Each number is 128 + 24 x the weight over its row's rms, rounded and kept within 0 to 255. Layers, rows and columns count from 0. Numbers have three digits each. The size before them is the row's rms in percent of the matrix's.

# layer 5 attention key, 512x512, rms 0.0327, rows 314-511, columns 192-255
093:112134145171127156175149142157165147137110122120150143167165099127107137112176158174132157120147168136153117155107180115161217091108148163119135156139122134115149137129124133090151125127126126
096:127113146129126139106155095128182160091092116149158150091136129158163078109132123112126077083143162153117080129136113132118178134133135120159155126162143128116115106112122138107112118100143093
093:093135147167155109124157151136144086165102128169130160131120118145153143139144108114165112145126100113107100146102128182110110120142114153136128168122174146085128119119129116077145106115134156
092:120110150175106116147141117155116105104165153145114085096191163136155142124160060111120151091102097109153071141170153093142123135107145087139162118092149158144159092142126101092103161096138134
094:121079141129188128109102131138093155151158147112130110154139146083159155140135106162086122136150114161130106125148133114131144108122146122095117132171105142157125084129168071128109075097092133
095:101106137143155147100143122118123169098166117114123110128172147151187115130151147110176112128129155137141125132132156140099130127143112152161117110139092148150113094125118144116160139143145146
070:132167131163114150154161135165140104114144140068128106142131126122119099108153093106117102141091094112071128112149132159128113168056154139137119144132113141129174116144135162153198098104127175
076:158128075079146099130083118089090136116111057149135106135121078140146100161133116091111105172107123122124111133120172124113126106162109096129113079101108138117080110139152084127153123138112112
076:148080146172138112088084097162101117139109121114132128136156110106117147162176130107189134100156156120129125099109115101142150136134089154104145123079151094148152100132170135103145116090132128
073:127155156153168090110126165121125150133159167143105155137112159135111084135158103141154103119096165167099129126094096134082120144111134101120106150152164144141133129116165129120112132101131159
071:120114139185150146104138126146136064115155123114108166141138168109154125121166172098142128081143143134163115112153115150133138109130139138107126137138163151172138127095125164148146109193122105
078:117137152188115147109144112123141126139145152066116153125138123108123110146165096114147128079140130115129172120086108190117102136108175080128110116186125122141137135117123166121157151134187162
080:166124141150116158131117112116136122114141147108184158092148101092102127127150136090125100060127150107144167127146111134118154140126134166086116131119157104130145106145176119128141097197142144
067:123125113147132118147129173134122144104135164097101068176149094151092129135160149176106093120103139083160140126115100112116097145106165132141160128174113118153070103146087118161124187113107142
070:135114147155090216136143127121137121126117119102135115134147134108109137138179115108113177122102128129141107135139149163107179152112127131114123161202151161128141116137114125129127120123167115
074:085108137140112163114103108111148099107125098106150166152138157113165128134131151149109164133121142081095193088129117129126126122118174147107104127140147127139131145139147085104136092121117138
074:157081155142129128179129073156141107092106119143139160105162167127109111080165133126146126064130128141130143122106102140135159103137073155090144106159136123123148110113135142137127125151136123
077:160181169129136128151140147176148100099151149097117142135145118143100056127151091109129125051145124128122146183123123146151148128142133129101126133165144118111148134150142144140127126193098140
072:129132149126105142098059167122132115127155135119099123152133134158103178118116189112128136128130129151161095120127140158129165091091145127129110124113098128136150137156095137136117111132142131
078:148106109085098115136093124123105093129091109087125131143126183153133112130106159119147140171164136135114151132129113120114140105108128098129128107125083139138118112160128126104132123159156078
077:134139136101158093156152128112103136114119143134121117115111085126124117117136080121116110134097147154129131146129158130143120161153119124085140119136149138093119116095120117131094137138142102
084:108096120133153170157133160113107162134125156103105140088133143151099131132112073116102089122165082171141091114108128145141127104097144134171138135134112116131113088125098154155129134163118156
080:118097099146103143097100124125124070102124118107107119131128110103135117138113178118133148155120119122100106108135141125143152107102113168120121130155081102137142128146124136140133084098176144
079:141076142130134096155090142105124072122144113119146134120117155101146095165125198116160156151153159115097109106118123080111124153078115172141126159149146129150087150100121138077131122131147109
075:145131094080094164109112084114101152153146131152155116137130125158163133115085178155161132151123120107105129150143115138128132110103128115125134158092100129153078121111055147110118102130155106
074:116108157132141127181180059111116096144159089154115082083153108093097100133170121109140122110138167121113135123138089108145143181149077144113134092188176106106124142086137151137132114132146134
076:127176129081159132085101152152114123117124139126110123145174150139140146160089142172151141137123114126108124089125154108136145116055067120132155138162098130142133135165115089103121152122137094
090:111147145174174114175146070131107114143138139124149111106125106114098138165155126127091094080140142156109139149127120118094111142179134093163113122153139142115118095099130135124119139131120096
081:162138149062144087119121140138163105154119136138127185141113130142125151130157107148119164111095111106155163145138172108177129113089112118131133120152114142098169132167127116121098159169091118
086:125156153051129121137141121137151135127129164164108168130154131177094116132175096145121125100153157153127132116164093146088167133127119139141159142116188114158175125130121113132127138136118083
079:144123121119115184128111119112151125149149105072135152110100163108167106134081149143113099168122101114186098104136143147147083101132146127120139164085099121164078157165105139122125097172129143
083:149111114085154120126111101143133107159153109145131139124089126142115135111155106091158134096138094145151105151136126142180145151171107125147168122163135104135104135161071124142142157138132104
071:103115140105108118126134160159143149114147118119154134138100144166126159075155137069149161136179129172121156162122142148152147122112128149106168116153103138136123152123142145142139127099152104
090:113128104171107145118100153136128119141101129142119130169145131136150125139096121135125116182160163114106120127119131131078121075131150122103096112121137146136135129115163138137119136119117129
085:108144137137104107149087155131147115125161155141142154132121148127104103139152120119118187127113149108132155131151099140138126115098121083099112111092109106133181121127137141157152178110116148
091:126130147153149182109107146114114140157129101121139095122118182160177148099103150120176181149144138127104122159155137108158133109132140163084142124128140072124143138087161119106129133144140125
097:132106134105103132152119147139130148115110094131113176112099159141120131113119153094112159132151132122143121105114121126138099134126136142110118147155145122094122136134133149141122065114145120
091:155114101133134135107120108151158103143115142126185108140153157123135103115108158114148167166165118119120113154128133069119127152117116106144127147095138117114143165097184139062110130128094125
094:134180139109145129176113106126132067099150149133106108148164135132126115094134111140142157148123115143131145140154158127099122130133098111145115130111193145078141123118137089137072121140098138
094:165090130134086077132152125152145105165086130191118131089130136091109163102100145107122143113103114144118150171130132128113131164135096088157117147129159145136135108145119114098154117094097099
099:113140168103124105149108160152114103156097122129140133110161134111114106140134150189099131128104124123121152157164129122122101113135108107128141127121115173127093106094154157073165087162085128
095:127134071136137143116146135180081113129106118103130105132181122165108160128130126152148110129152125139128112088126077124154189137128122135098128038126142118114128148112113132139106129142158175
099:146118114108117127163088112138119107146107095150142147132151144124143127131138113120131128162155117099102118127065103147162124103127165097148120104107025111156138176143138154142119140130154114
102:099115093137156155108123180084156140146127140130134153153119122136128139159132164150125106142121106132119123111109142124124111145088126168145155145128108181127119136132142143157121100096128130
100:118119121084117126134197153140116151161109110098111140166118170131117153142126143145087137118133149143118120132113110085130124111132151129147151186147102139139112150167128133140171120148162133
104:099139136074049165128128102120130173119136106076124115170128103116122119153135160126122119096120155096090124127111134145124109160143121179122153158131121138118152127132124134132087174118163140
101:138134153154096148144099162121116124117092103107117095173121136135142120124160117139137099147138120142122112167091145107160146108114120172148159139146151126139098133142147138158131124159087173
106:153105119120074134176103119104113072133115094171098086121127143123166126111139108127118133103152126141116135159106117104082160111162141133128090173146136189119115127123123163098123116184143129
106:118086128163104113161145083091166117106117107158090128119121095111061158114106114153129127080114138126115118093143101129132140131124149107099154100108086149104143108132115136119128134183165131
108:165109142116147113143102117112142089131117075153105101136093100089082099097137109143108148109165160134118144114143140102117190136148096143153125095141137153159118152172149155159162123171133143
103:121127116199100127132151125142114104106134128126126150127117113126174150113133107127133090143087118106125093109064164093130126146111155164122136159120144121096182079142105106123129150165162140
104:153144116109109153160127078110122115175127123139148100131114136138121110140142114135084118111114126122143107096144126132116148182151171144153115101117192159154151138132117162151156142186159138
112:139091133106139109135070110152117102148108132158116107143109133125083148138091106082138097124077137116127136135171159097171143097173102132150155093155151124161101107160135073102151154148118153
105:124102124125128156125128077134128118099128119149168131106111129120129148164109125116116130154116088116149135129138152143081125131122139172116099124108112106121111134146134124137144122102133149
111:129120130144079132128184099148140157099135111122164147141147139166092118098139163113150100132119164105110123129177105123151111083126091172118093139090129125119127136121136130137129105092148111
109:110089130123127129172157075127160121126088143135136110122125103142080120143130145139140141139100128128135120116134145135139176113119120119104130129154118121117117140108154069126118147105155177
101:140140146070157101121093139141134105156117134095118125141124125134126172135089094106107144141106129108130189176128149173151097139125107075148124092145148138109112148150151103136124116146155119
108:123086131103115112090182138101185181154162119127142162098146122131116145140095192182120125082131159166163077130157138156135115123089139109150092143137165132139125143134102129144150138081150144
107:134121113136164103122144117080128107076140120130126094120110086113141162140094160125145135166108117173142109129145135116096191122141151097100163131105129077107140115115142122113104125089149148
099:121151164081121148161142108135133120131136127186160138140121112126123205109097117085117137095158154204112155105135101131098116125123108133153133161111103145109133106114141175163142106136083139
111:134105169151137105112106124092148083180117089155134093113112159118105128086160092120127147175119074125174151100119139122127135174127126102124148116111137135130098097128124109119174156137114122
110:129166139189164135127097158121146139114133152112130136138128116123140118088136119137096151099111099147113100137137115132115155152159127115132125115128137152160153118140164147128107107146109138
105:114141177118121136113094112157100128087098101165180114129115126099095122108134145141137088140119142123128147130090127118135139113108134127148100109104143115140124113095145123159135157149144109
106:086163116116072170143128143099126121111110157126130111148108164125094162157167169171134145115122132123126136108134115162145146109102127104170111117062134113091118125133132129139123113138139137
102:154106167158100101059129123116141110133133112141185138122103138117125125147139136086111114133080117132132151105196129141115166118152129124083175131136162112175120107127145107097104115138110121
107:151044119132083096122162115123168152137107142152140140134139127161097085150080120155137119139111118166141126175097114122157161138149164134130179136135113142123104120123086108085142125158109153
115:146136157116119104076148160141135126090126151113098133109150125154120065146146124099167137172108124152135106167185126126141118087185113152099160128091115148121128130105133125137136140133175140
114:163107135105127121112081117169165140163166122133122130132122127131118116155131070112178096148117146115157132192135112097109080125102171105170132135131155138123111107137122125138154144132144167
109:083099119141137117133158154113138123113131095086143138136090163124147145124117124137162108102135160095120144127141112152142094087105130152140114148128133112107137161093143116137080142127106145
107:113116104103133117106154113170109101153156126107160113121142099122170129144137093130112104104154127113118098177113105135142191122098117136109112119130104105094152087153134173181127119103116114
081:145169141104118119160100094134115111124158136091138151135149111129091102106122100113121110143127133105132119109117133124137171080116091125115091135139128135142131151114170134121131143111108125
083:098144055117107120113132132125149130171100201136122156116132143101087102128152166074104182117127130105115094094116120119129131096143130144157097132136110098170127158133155140125138131122098123
084:108121105127124123133078119139138098124171119150101114094104152120152102153119157102139142128123140145147098118130169166126132136179148139156115113089093134126124149134113094142091128102072134
083:116089176115138126100117135167122145127132086137076103110108125161180146153122112144114123144116116125135143142136167145132133102156134144115160128093140139106154155157110139120118072140135115
079:177122112154142110112147153128110145154133154139135133154134102126082152090156134186151082126095132138122126121150133113164149200089148169133104126127089147137150148117144170173103190124105112
080:102117115101166137162056129128116122151144149149140066144116125152192153118112180138111155145144102131121098165196135158158149133115140127159166106118153101124125123148120118069120134119171123
086:088098173125137152168131153112093094085149128161072136126157135153127125148175154188100127152158132107148138134124137127145113140123147115125151153110108132102138101147120119151132117138139143
084:124115118142134125159122175116120129080154108078156143136125111119194176142123096144193113159160136134102133166141092162147127152137077112111129095114143145097117145163079121159140121116115102
084:107111169154135125134107163158138156148113115096123119104184110109083167107100142172123082149162144097125136147120086157113131166120117108098136153147154133079149109107166101139147093114146125
088:100152136127125077136146122146123139085110098098151164135114068107124083112106139100171176092130151132093164151127095097159103115117108127085094144158107107170097138120135144097180136136119150
090:127098109115103161148097104158128191110146091118127088108137141151123098137139132149130140124094139130141098119138138122125100107145107132134100117105122147143159127134138119154144122129099136
083:130130148109143172151114157131165107131210132179158133125130116105141128137109164143127089118113156098102117133146140089138158148112152141121169118120105162112125089137115116082166101106127124
090:127177102138175125134131092129133159150173134150137149104139075118095146181119114079137145081124120155148093146111123141148113128115116136128136118145144122148078130081097092106153092120111119
085:111158124109131103126165140091138123145128133170143171163132113140097108108119131123155146080089157124132158121137105099127111105106129128138135067109145094165123134142139125124121139152117135
092:153101114137140104162150150124161132077143151147156130149115152159125169075199114151128080135113110120103137112114120169103134100107098082121118135118130127153125155153091131143108111130133147
088:122145111121155149133101168122121145110142099107148117095129152087183117136104138117138151125176126092094150145154103134180118132117058120129102160145127068142149132122120122106143127130161134
099:124112118073103120126132137118094128130142144164154104131126163169154113120123158128116141102070138100135091136095133101071140114159139132100154149160158159131149138121163142088083131143110130
093:139089124101107140121123147130137086107120121113133111166076119126188140148151140172123065113105113100137169147127127078093152136115119134134145087134103142135154152132092165107111100166156098
095:145098109111106122084100122092156146136127112189113146130130142165134127154154171140112132169107120110102121084162153097095118116106191109144137122103144143105095117165134099172107165139119131
093:147158124074098108197163124118127145109122123125135132130094118074097134125153119086143146099122113148150180111172135136099129086132150100127108112145158105117155134144100123092150122119140125
105:158154139164113114141110110109106108143115109104163093163160158131166121137165110123145168112146129104122114089122095088110148108116150147110095125089104158097070174138113146126129152168118145
089:137134086167088133095124127151106167141154104175103102104158111145119185135130138126140102092138128109107154134113096126140110194135135117108098126127152137130132117090133124131140120109170100
097:118150155118142104095122129081129125113102119119153138135119100087149093081112130118141148134127125133185155165104118078151113163138127097109125097137151133153097164113094139131123134176108097
101:175057128136135122147103144112111150114181139166118131140124115178107098115103125098145116132123120146137148135116134151099141133122133130102128110123119153131146090156135135150119106082151140
106:131120143104088134136132126102127107134102137123174130132138142151175110083162134187100118168081148151147128117118117111133111112150147125126122147105130132122128145133077158170128120118162109
090:158118140137141079132115113126131115152083099075148100163140134139125135127153063110147132106113138107116133106143115127135149134081143142148107131147084130140124104153106109165165112110122139
102:118098149106140150144114158104115142093141137122119131119116157134143134171125117120119135150141130130089126125102149139093176156110165179133145117159109112098123151123133157176096176156094088
092:136115131128157142118122122069128157145109106135149153101161156149136155101095133146140115120093099133093085115130177168140142133093159103103133114135099122143135181138169151119106114109142101
093:126128144098148139167125153139159137116108109106159185113118171130115124121085117157099111134120115119152112144120099118154083122132096092132150167089119178101076115093112111122137139127153121
110:159164169097174106107125138158111157099120116104118133166132156093097163129177151073144129169111103154154154145156163170156156123088135140138106109111118086097117136149141100146070132097155122
109:136118126158146159164132077134096145108129139123091132129126051118142138122102078145191099168113149154129167126124088139140130121142154112118123179095146147111133125112126074147120140133106182
105:099142149094126119138097100125117125161077153086117136106082120096142067155138128112116116121154123136073079107082170121118126123129079110164129133126123136165124162123160176096124098135125163
107:119080142139153103159151131123128145092126128152129117076146114127151165085133171071121136078117146101115139124129153117094129144085131138076102134157132147149154126096121139095123096173059138
113:136150166121109122162139155122126150126145137104134131136153158089120150053134165136118148187091106164153138082145160139086163097083109119073083111137153091170172114112135140113108101095098070
115:158129161094090121151118112140137134115088151167124155130096098140104126128129165074145093156114134167094164132145093185089116134127091145120135121111173125136137104087132124120141148117100115
101:108140151129155135114144130104141126097139083106109132165113116126150156139102190087146135177096098148140145104163155138131130142129096128133153169174087122112136154107090168124130146167158132
105:169129140122138085136139073136101137145151106130162178100153175143130149130123128114131106128156136149123094112142167149119095149119125135097090131113126123135125092131163134103095115133114091
111:139075110128142098126111119133150153132120129126174097131125133146104083095126131162140109124154105076138123091129146112151110141137112093157090175098134119123115127177162169116139125134105116
112:154120103169098112164104127106139144101130129164111080109117119155117119135125125132140123146180145118092097127145110140130091149142123146134104145103127119130148154138114116133128120123143142
106:123118162120184098134138123142128181113145141149110132170122137145137111142147114139109093140141102141169134123118126103124110124150147093162111122136051186131095148150109143112144136138137162
112:130154102114116130160143158130141115107121142108180147122117129128188125109102142083103108140095094127118161105126143171109118152087136091075165121147129176140141108169106125160117158115157093
109:120131125109126135168127169170162077139109059111165099113143115127165186152132126135120124115166086129128147136153084136111139127116133109111121158091108166133103157094131155145122114109106089
106:150110115125130131107135145107145113147143162155093137101107104154131092145094186123146150127086138111120144105109139157114115139134113136147142148074164168135125082118122115074096159118103138
105:094113122104159140183105116123138117116083098132155160135157154178127126124147113125141140113164140105105146127140114159151107166092129097148125137079136134133076142114125143150124116094060130
111:122138108115119108116128138151084156103111179118077098136125152151133138159127145082185088181163151139159162127156132126101142082098105153128133138106128120161115115103112126117135125113130133
106:142149168151153163112127128093138152138103099170094093121177128163175178141121129090157109074116151145091125170187117108126099152131133150138166123132148175126116147156088135149159145128142089
110:109177155104115101115111129142104093096172181120145125144115117127111141138146156113146136138149135143170144109114177129097123135128098127113121119082179086131086138112136115125162182111122159
119:152143096141133147144137156144118164114126082149131112118109084148114185137149091115113179140144107129132164129098126093167108175115126107118147132090061096143103138138133166116139100148128152
102:166130128154105146157072118153155129172107157119126141101119133120111150138130150142139126155092116131129093118135100115164160146116137096142103101116136076147130141156108160109093135129133160
109:153139128153123108108151171117115123128200143194143134113136128108087133180123112110123149144121139100166099095156121079142185129110130174146131169158089155155124105119090076094159152106110113
108:129132126081183168146123123144122133118130131102137103108138167147096160115171155141108102159110117108108091096128113118158111100161131146087146113091142156096123144113140085090141139171123116
110:134155148140158139129158153135122133104145122150126157157105149118147132144122103125069165126128118097109149170146152108137165146183126125150157108145112135114139107167137141067143142113119136
112:131151117134119161107128096160126121123144102122102106129151132171126128133161094112109130147128107091061076163153124121157126172108085107161139123130140078119085116139162093184150155083138126
108:116109124099126135075118142127126138088127123163121120107123097165149145110116140134151099142085171114102147138077103133087149103136132135144174100117192137123135131158132128102177130115114145
111:104138154128128134164109132082092187140096133155139122102120123143146145153110058099132109148118095124145113163099101140081126142098224174115130093150121088106114128152124118115138118138157137
108:111142096112114103154097136117093126140136101115140106139105139116134117102155130135142122164154134087119150116099093114168126135138110099147132145150116103147171124120114129123138128111179167
105:121169181129135138127159114081141120104169118153114124115122116158148127158148133080160114112101161149147163140158150097123144120101139136144158138129132104155083123152115107131080116140124138
108:092120154129135126115149158166152118149151147149087132137171122138122121099159130141094135117071116113071152097077074116132148130115117136175162143150129131114135149110117112141107161124102146
107:115146101139115095160128132118116169111095174154176098101122129104157163147099163104078104174098132145136123126130158163137108128120086154158136135140167157083133108118093106130165093129076125
111:181137101181154172157104139145148139108104087128114125151079176132143146080159079122158107088169198105151115136085111164122123153079121172111132107110142142107112124116133116092138069111091130
107:114132120152126094163145132101160147123111113141090133107145056109085086121117138130105140121157143103109136131092120158154151080115127120146186178105107123141112110101149115160133192168151143
116:153115126128146140128129150090119081154098109123109122101183118128122126161137134120169145142128143157145109101079122155116120164158110145119102142119115137115119147116119103147169127095149140
107:133142144122137145141174127074140127114140099123086136133122141125081156126177140123127096138076120120152164152116151128104111112132124139095145144128162165136113108066116183166140111161117111
109:126129135114142124116127166148084100088108131128130071163103108116172127134163098151146114150107113131125152149149113119124118127143118081137082175142155140095161136132148111129135085129139143
070:116124113143163118123130158124095139146145112103155172127112128086114152141137096068114100138121128100130131125116137101143115145098098146130123172081152135144142079112088156140169148124106098
072:110096110092160129126092130095140091125157148157120128102136147074136162162090111110086161157150149105131087163144105152140083126170101104159138162142111175157102106092156138151136093110130138
074:148139108098150133164118099138124106113182155141114127103118131108112120108099121108157095130099156114123093115163103137146102154154117138130172142148135121125110106092168147157090124140073097
072:085115145105104146129141132096142113165121139166130149118089121142110159142104095099116111133119096105118104133144128092094134140139089102114148113147076088149132163126140150121114116158135105
076:125168155138136152144143179141136117108129118110112146114169144184134135136140169120141099104106139134144116147094140141114157109133123115153115162098146115150168186128164146141134135081164078
071:131119142130136108134107129125131164105126108112121119107131142143141130108113124176135120146157169107127109126095110088157153118135153177140119112167113125109147157155155128084116156124111136
073:098126127115088145122118131117115105130117192172117110121130135126175100126081129110134147155104119054111136140141110115143124106104133151123090070123105134167144141130138110135148114124135175
072:161145153158093114114093106139164132135102095129178143115145070134116134091119157134140156109142120115115094126121110150135112156096150139150147137137166124134127123162175081123153127135143136
073:148108101131152099143121116161106155085135143090097134133138124094122103153099102111125098092115141104173089126092147142146164160121106101134134139125168120156125144156123143136129127131125143
072:123128120114146122131111125143128118147152154158134105151104080105152134150136085114122067163134162141114135159108114133137120124144129087140129115152126130112139103102116125178102109110107137
072:129159109046102097157081126132189124106092126125146110112113101132110119126177157133155130107141103121131136112138115197120101133109132120128115112127112137104154152118102115127137113146132116
070:102104150123116125115125114131127131100113096082111103133152136141115132123153118151136111107113100147175119154073148094191154142142157129128113177102111125164111168169112146102152109133138122
067:118155072139133160114121188110129147123177122102138146128102138143118108098116119128103073135097126124150093161146104117072216167095134117131152155119100158124123149119144137142147177120175145
073:117136134132117140133169137140111084117100150096131130143138146182143169127164133127133114133147123163089116160156086129130123097154123118084119089135137140125105121087130131120124118105146125
072:137114144147146101153127141094091119130110174112120095127178135128102090150115159145144195136153144107148120146097112136143142132156127150105098166086119175168156129117169151157128130134152146
079:146115113124095107147118112110098135146096143122107099108132122106147124175155079134127099125141151100122145125082125107180120121118103129103117158138125149131170116144115133146110146131111124
082:192102101161149133139151112164120144077131147110102150081131159156128115112148130120145093093103100112127138155109138077126119152116134137123141126105088135206144175167093122114112111116134102
082:094099175168123123150164102128129124144142106077173160087107137085174171160141098155100129126166148100133133153169121106164175174110144102159129154143130134193148097110131122154169087133141175
088:157119139133146143094128123149143135115138148113098107131121140125163093151153114135131102092136125080176130145105156084199144154132146091140129140121113136131130157167130164124131154115119098
071:069144107111157136098125107091126164136099115117148135083106173105186119192105108144092123119130104150187115181131117139162141142131151119135132139153101127131109119124117164126162133127153188
083:109134152118116132114128146129164129160143179079081114100093136195133168084142152160154133125111105083122113108173144171097114138112139133166126096176120122136137114107124115108103125101160106
078:160128135158114090087102147133171160121089162101116146124154081110146124115118135118103138106109080114099143140120212144117088141137120143138152116127070158083134115151127110178122126117119113
090:170143117165136128110100126132138164126124131116165141104121113129120134103104136114128113107071102107138128112127136133134107158077130148131139100081120140164078160138139159123117079137130099
079:124117144131109123114151161132107108121123149155115156099149166111144156160129099111088126149182135134149126108118141101147116116129123137130165135142129118126151146112091162109120117162096137
076:129092145108135097144145174141119092120119103156155117082153176101101126120144183120100129174141116121135120119150161143105113083115103131121105108151150131159121169146135132131077145122111119
081:146147132110159122143113131135131123133150159099108102135155135165147116153117099163120122093132135141123143143094102121162124125119139096150116102155149125163173120115132151092130103175099120
096:121130145144094136129131122128103112090145154138098152144130087159102128129126125130175101173136122166117153096116146164106157153134162092164103087102137129064140091134171167116095108117134156
095:156166098134117160122123103129170159139101111160125095133092112145137091095124127147174141106081164113145125128063115150111122081158122149077120127133161101123125132149139128131095149105152151
092:187184131130100162155135111148095122085110158182140203139122140076098119121124161095142116132104117167124142130170111139125154124141132108105161112099128137154137138089128104083135132138156109
097:136131152111130113175099101136136132147143125139174125112122074134111093171105076146117112107102126138127179140144139126157126134163147103182079133106103128134108141126130135137151105112111146
107:145126154144123149074143141131116137136107162180132116140129129159172126152103112092143086120108125099129127143098147167116130133139167100132109098104101132190119102137137164143132135149125159
092:145129106134097143078140116149106121123140157136100086120186111137170117090139129128133130158119139125139119156129173139150117166134158143107123104119129129129155146144107163095093110145120172
106:134126092183123103156121120138138161082112170167104136132157141153104182111140139110132121173116148091123139174109173197071151113100096134094097119143159109118138129150112125134102108144155152
091:124115103145121116155143127114170123103161160103112148152113132104121103138163091123152122124140137103142115104166141084114122142149144142124112105097125119148127175159112093127138120099113088
105:088176094157101128105090153136127134151110098117109124113161122115114110132135181144129093109109110132148136159122140091130153166158091132144169159118124166099123154143129126139143129112088113
113:149182138109103128140126094143158120134121151129106143148141111129134082134104116144127075074082137145157142122146095144114106115160129098110114120113147145133104085100109097159156128080153098
113:127151143089090156091087123130177157091116124110129120135143118086141148087152143093152097129118113162194103069064145175130089148086082145111139109123135132130140083166164125137161102089078146
106:154095128137131087114124062135171146140087156103165148112155154154127098143126066107150138091126135072112129159105124153147109146101126104164111150143124141159089142121097143112159123114084123
118:119118140131107124132121132119142146127100131145129108160088145162149157125135130104114118146143120167100130131084137164136119134145126117123114138130165125114158100135115168116097118151101156
114:132153174110153136117156120126105133119180143126127127143125124116165131135116133136090150190131112116156103077181126113116130108114104161133104068131115119136117101148117141107126157101117117
123:130108107145146126126164165122157143122129120084117100164098126094088072168102147117151143110131124131167120126124148116139106067155113101158108088115127144109143160144150111160162167162137167
117:141159089116106125088147123111146098142146100141101174135141140122128098130102142109157164127114120138113125114137130148119162164147127110123125134143140151130131143168150093117108100116101137
116:117101135117107128111120157186117135108085127125142100114127110163161118144122139113148184117110124142112132142100134142117137116130087102147132133102172131147115142118143122140093112129137145
123:110137111130140165091150094110128160109161112123151147131147113161131105176114137132121131121146111149079135123163108139130151152157141122123149109099085149116126124107106126156138103184137111
131:127109069105203171167115124098147155112159159138134209074073126135137099145125124124159147118157099122170117144178133120122156145143140110117143114113092069157147103095157072136137126114134154
121:105097080116081128143125141150155143174145131113098099109094146090105067093159127156123132126203099147143121116121096122148122140105150088133100142102143113126151106090132123117138133121094144
129:157142143102113118176138115189135131164111161152106121132118130157153168165090115135115135150116149140118149154108149158142120127117168122112142146126125160097101126131161119147110118147093128
121:120125168147088109163123110127149115126136148133095142150076125152171115108109151104111141140165067138107078105156114070126116130100122170119123128119150153142142138118139110179116113213093125
121:125126131094139144120136124059134118148160151173121110117150131104178092098114176126144100111128104123167109112128113141083132132133131137146118091120116144140109163114140114145142116106120133
123:177100116111138097141091147116133111160118142102183160110149121133165169154083124112090143075168134160102130129116163083136137184143116146151150121155187148172140111126134133114146158100108124
126:156134102099087150114118159159107104106125067110097118139121152126143126146095129118189136122156097144121118129123123129145122125115143127109133141116116108110155152128141158134120126130176129
126:120105101118092099109141093116173087134135164119136127083175150098101163113145154120160138157169162151107110091152098092060150123098129158095133170109158121118133120135196138138124155099102102
128:129170114148124119086139130131133165159146132153091162184108134131147139169111141082122115123101114136111150110159137088168114092098117121162129124130122123130170158159101150133121125094177155
124:111192099129148126139098105088124061156107112135139145116133059142131099129104112130090131090151120104143120085126129123158107130165132108140097121114132099165143123145124128187119160142150143
131:126095146192141120116152112097112082111118109139139103086146163147130166142123140105134107151178178116094145167085138103120158123095119127138128131113123131117070133135136137159120110147138152
125:113135153133158138106105134170125124118120118125155140153106123132129136140120082106150096117116121104139145131153133171136128134128165101155129095184114137137100150149110136127118143112098110
130:120143133131116134152120123102151149105143156117107088177152101142169164130157147135123094205141088113140143145150131109148147149110132106121120135142106126120150133138136134169163126145150158
122:151161128127106133158103163086111131078151105131133102101120127122140131119158110118118113094138136133097170126127166105148136151145101151100138099097142109145170112122081103131112084141135111
123:114106140152090078128132134162145127094125202133169148088138097138138091103081130109138096141107149119128154122149140156111156134129106094123083144120141165130134123116098133142086107122141096
129:145160121073122132118147140187096114123117157096184183119172097118130123138121172163145128123121126105072136133120132149180133072121078113130147141128173153123147141097082137146130144156161106
122:089168127140174117081093071155105147094146072109102126097147126095107146147113125125136126123125130105151157081155155130158118127115075091107142136115085120154101145142108152115107141119162106
126:121141139101141138119162100138130100096172129126127110073147146109154134137151106125105112106123132177109111128110144153149204104159146127135134109168127124166137153128116101168134093128081117
130:133088142111172101150106129100157134169137156123104136120160134184116144113125143082136147133125132119151104116095115148141090137099110119130109113102164163148121105143098135143110119156099111
131:135129092094132119148164110152148183081120118134145107146097141122190124121152129116127156091149139116142101143157133107126120167128118180166124136094130145159136132157146148104104093167090123